Weights of a small GPT-style language model, trained from scratch on English Wikipedia.
Size: 11 layers, width 192, MLP 768 tanh GELU, vocabulary 8192.
Architecture: LayerNorm before each block, learned positions, biases, tied embeddings.
Training: a variant of SOAP for these matrices, 284M tokens, 4331 steps.
Each number is 128 + 24 x the weight over its row's rms, rounded and kept within 0 to 255. Layers, rows and columns count from 0. The size above them is the row's rms in percent of the matrix's.

# layer 3 attention query, 128x192, rms 0.133, rows 0-7, columns 0-191
size [106 105 117 126 124 104 103 106]
[[146 142  93 121  99 173 100  85 128 158 160 124 155 155  90 158 170 112 130 143 150 132 136 107 138 152 147 127 118 157 122 123 142 148 131  87 158 107 137 149  89 151 128 164 102 139 167 132 161 139 123 140 165 127 138 143 152 135 136  87 178 154 123 155 102 109 165  67 120 133 122 113 114 117 112 115 112 147 169 140 140 111 125 129  86 111 117 121 151 101 174 151 107 120 111 147 102  70  72 145 124 106 156 130 138 163 141 157  87 154 159 105 111 142 157 149 134 161 132 115 152 150 120  76  99 136 119 128 131 156 113  78  99 136 135 129 106 160 136 121 127 157 138 145 160 138 157 123  78 156 100 109 147 123 180 118  87 142 120 138 116 107 126 131 113 163 126 129 134 106 115  89 140  84 117 128 131 120 109 139 102  94 137  88 147 155 132 112 134 134  87 132]
 [143 110 172 123 128  97 100 146 157 121  71 127 138  96 152 137 158 124 108 149 123 115 127 117 122  91 201 171 128  91 106 115 123 133 156 106 185 155 172 158 153  71 165  85 152 169  97 123 152  83  99 164 112 118 164 137  97 107 118  83 192 169 119 108 124 124  86 117 111 133 124 122 163 138 127 125 109 123 139 123 134 140 128 105 122 100 110 128 141 108 115 135 101 116 148 141  91 135 140 138 166 150 122 121  98 129  77 146 109 123 148 104 148 122 148 112  91 138 145  78 145  95 112 132 121 145 130 123 119 139 170 146 100 116 100 129 128 140 140 135 138 142 123 126 172  77 156 152 126 119 183 137 131 132 117 124 124 135 138 136  91 115 106 128 135 143  97 137 166 121 129 115 142 118 128 101  97 176  93  98 135 125 129  96 124 109 135 145 133 137 131 102]
 [121 132 139 121 131 116 152 140 158 140  99 178 123 149 117 112  87 114 164 113 156 109 135 147 148  91 129 153 146  92 162 139 127 119 154 124 121 135 116 124 153 114 143 124  81 108 109 145 153 110 146  77 131 140 114 144 143  75 134 110 131 151 150  63 120 185 126 164 123  90 130 132 193 129 157 113 109 132 114 173 132  98 155 162 158 168 145  93 159 172 104 110 127  78 128 109 114 139 100 127 123 144 104 101 134 104 126 139 113  99 141 133 136 126 135 114 133 109  79 179 116 109 132 155 130 112 123  96 149 170 140 111 134 144 143 144 139 105 144 119  87 126 131 121 142 131 154 144 171 133 193  98 163 140 137 133 151 132 135 156 152 113 135 123 150 110 132 105  83 140 122 125 112 186 112 145 135 139 104 175 145  89 149 151 116 143 105 117  98 158 148 141]
 [169  94 123 152 106  88 103 128 100 135 181 159 116 106 116 176  84 133 154 112 131 105 165 153 105 147 148 102 106  92 156 134 138 135 135 105 166 144 149 145 101 104 111 103 144 105 126 142 119 126 181 125 144 112 120 101 124 133 117 163 110  94 121 110 114 135 136 179  93 146 159 128 177 121 116  94 134 133 140 104 152 145 150 102 111 125 125 119  97 115  84 135 103 155 135 134 130 122 156  79 131 126 127 161 120 146 117 157 168 124 101  87 135 113 160 148 121  96 139 134 124 106 124 122 114 117 143 169 111 124 159 141 125 132 125 115 135  83 157 150 114 123  97 107 140 128 140 158 154 148 123 136  77 120 140 111  58 103 146 151  76 136 126 108 154 138 110 114  83  84  99 113 122 188 114 132  93 114 136 124 143 113 104 145 123 110  83 162 146 132  84 139]
 [156 123 153 130 100 102 113 133 111 142 123 146 166 113 121 131 119 157 109 126 120 109 129 147 164 108  99  99  97 120 139 163  99 121 135 144 122 106 144 185 126 112 159 141  78 121 118 139 113  93 150 131 119 126 143 137 114 126 125 121 128 117 122 122 156 114 114 140 128 170 147 146 162 136 138 133 116 140 141 160 126 158 195 104 141 138 122 143 133 132 123 122 140 106 133 107 148  92 177  63 153 121 106 122 131 162 103 168 142  93  97 179 138 136 117 129 150 118 126 155 107  84  98 102 139  83 129 154 143 110 132 145 139 136 127 109 125 121 126 144  86 154 115 128 148 109 119 181 141 125 121  99 120  77 130 160 161 125 116 106 125  66 138 124 144 134 140  90 120 148 103 149 126 160 149 135 102 100 114 221 166 106 185 140  82 145 129  97 112 164 144 126]
 [133 153 143 109 149 114 137 129 127 124  81 155  51 111 129  84  81 127 132 171 125 164 137 158 130 135 168 116 100 115 111 119 116 154 112 145 134 116  90 161 202 134 131 141 146 168 126 104 119 127 127 147 150 152 125 127  93 125 152 117 118 140 133 137 104 136 103 127 131 129 155 145 160 120 173 161 115 147 114 136 133 114 144 103 114  98 112 154 116 114 119 110 102 102 162  81 124 169 124 136 137  92  91  97 125 132 140 131 121 150 133 153 122 158  75 126 114 120 126 126 131 139 151 105 157 116 163 171 137 174 136 153 130 129  97 151 129 175 119 117 132 118 133 127 123  94 142 153 131 102 134 136 123 148 151  94 140 177 131 162 177 154 151 172  89 163 139 146 166 132 137 123 136 116 195 140 141 124 117 110 137 158 144 120 122 102 178 124  99  76 136 150]
 [104 133 120 149 160 125 134 163 128 131 153 103 145 114 147 147 109 150 117 121 147 132 154 154 114 108  85  97 129 193 127  82 135 134 112 142 120 135 136 146 127 119 128 142 121 152 137 122 119 143 153 132 132 125 148 128 125 125 108  77 102 115 127 153 156 128 172 119 134 143 110 130 104 149 143 136 170 154 174  98 133 126 159 147 140 102 105 112 115 123 120 124 145 161 120 121 119 141 125 146  86 104  88 174 128 100 139 136 119 154 131 132 182  98 155 159 123 153 127 113 105 141 128  88 128 148 140 103  97 150 140  86 110 128 120 133 155 194 111  99 154  88 154 127  90 166 112 104  69 113  95 109 118 128 131 170 130 114 156 106 143 177 150 121 148 115 159 177 171  83 103 103 151  91 121 140 174  86 103 148 151 121 161  80 140 125 133 157 101 119 116 157]
 [112 121 152 150 149 137 121 138 130 125  92 163 113 117 129 109  80 122 133 104 173 132 106 102  74 165 123 147 124  85 106 134 134 109  94 123 153 135 127 158 118 141 157 140 165 125 192 123 167 169 103 122 135 112 102 123 123 131 106 167 131 137 111 127 108 148 102 119 128 140 132 149 154 158 156 118 123 104 141 140 153 124 127 133  92  65 158 143 112 145 119  96 113  98 136 133 135 142 164 104 111 110  97 149 157 109 123  88 159 117 164 186 136 132 121 109 168 146 123 117 126 128  84 139 131 102 130 148 158  94 116 141 134 156 135  67 125 109 116 141 153  40 124  98 117 106 165 124 125 137 149 151 146 128 123 175 149 100 132 116 138 132 173 136 124 113 121 108  71 122 145 118 110 143 118 104 115 115 149 108 150 134 121  79 162 118 148 146 134 184 126 119]]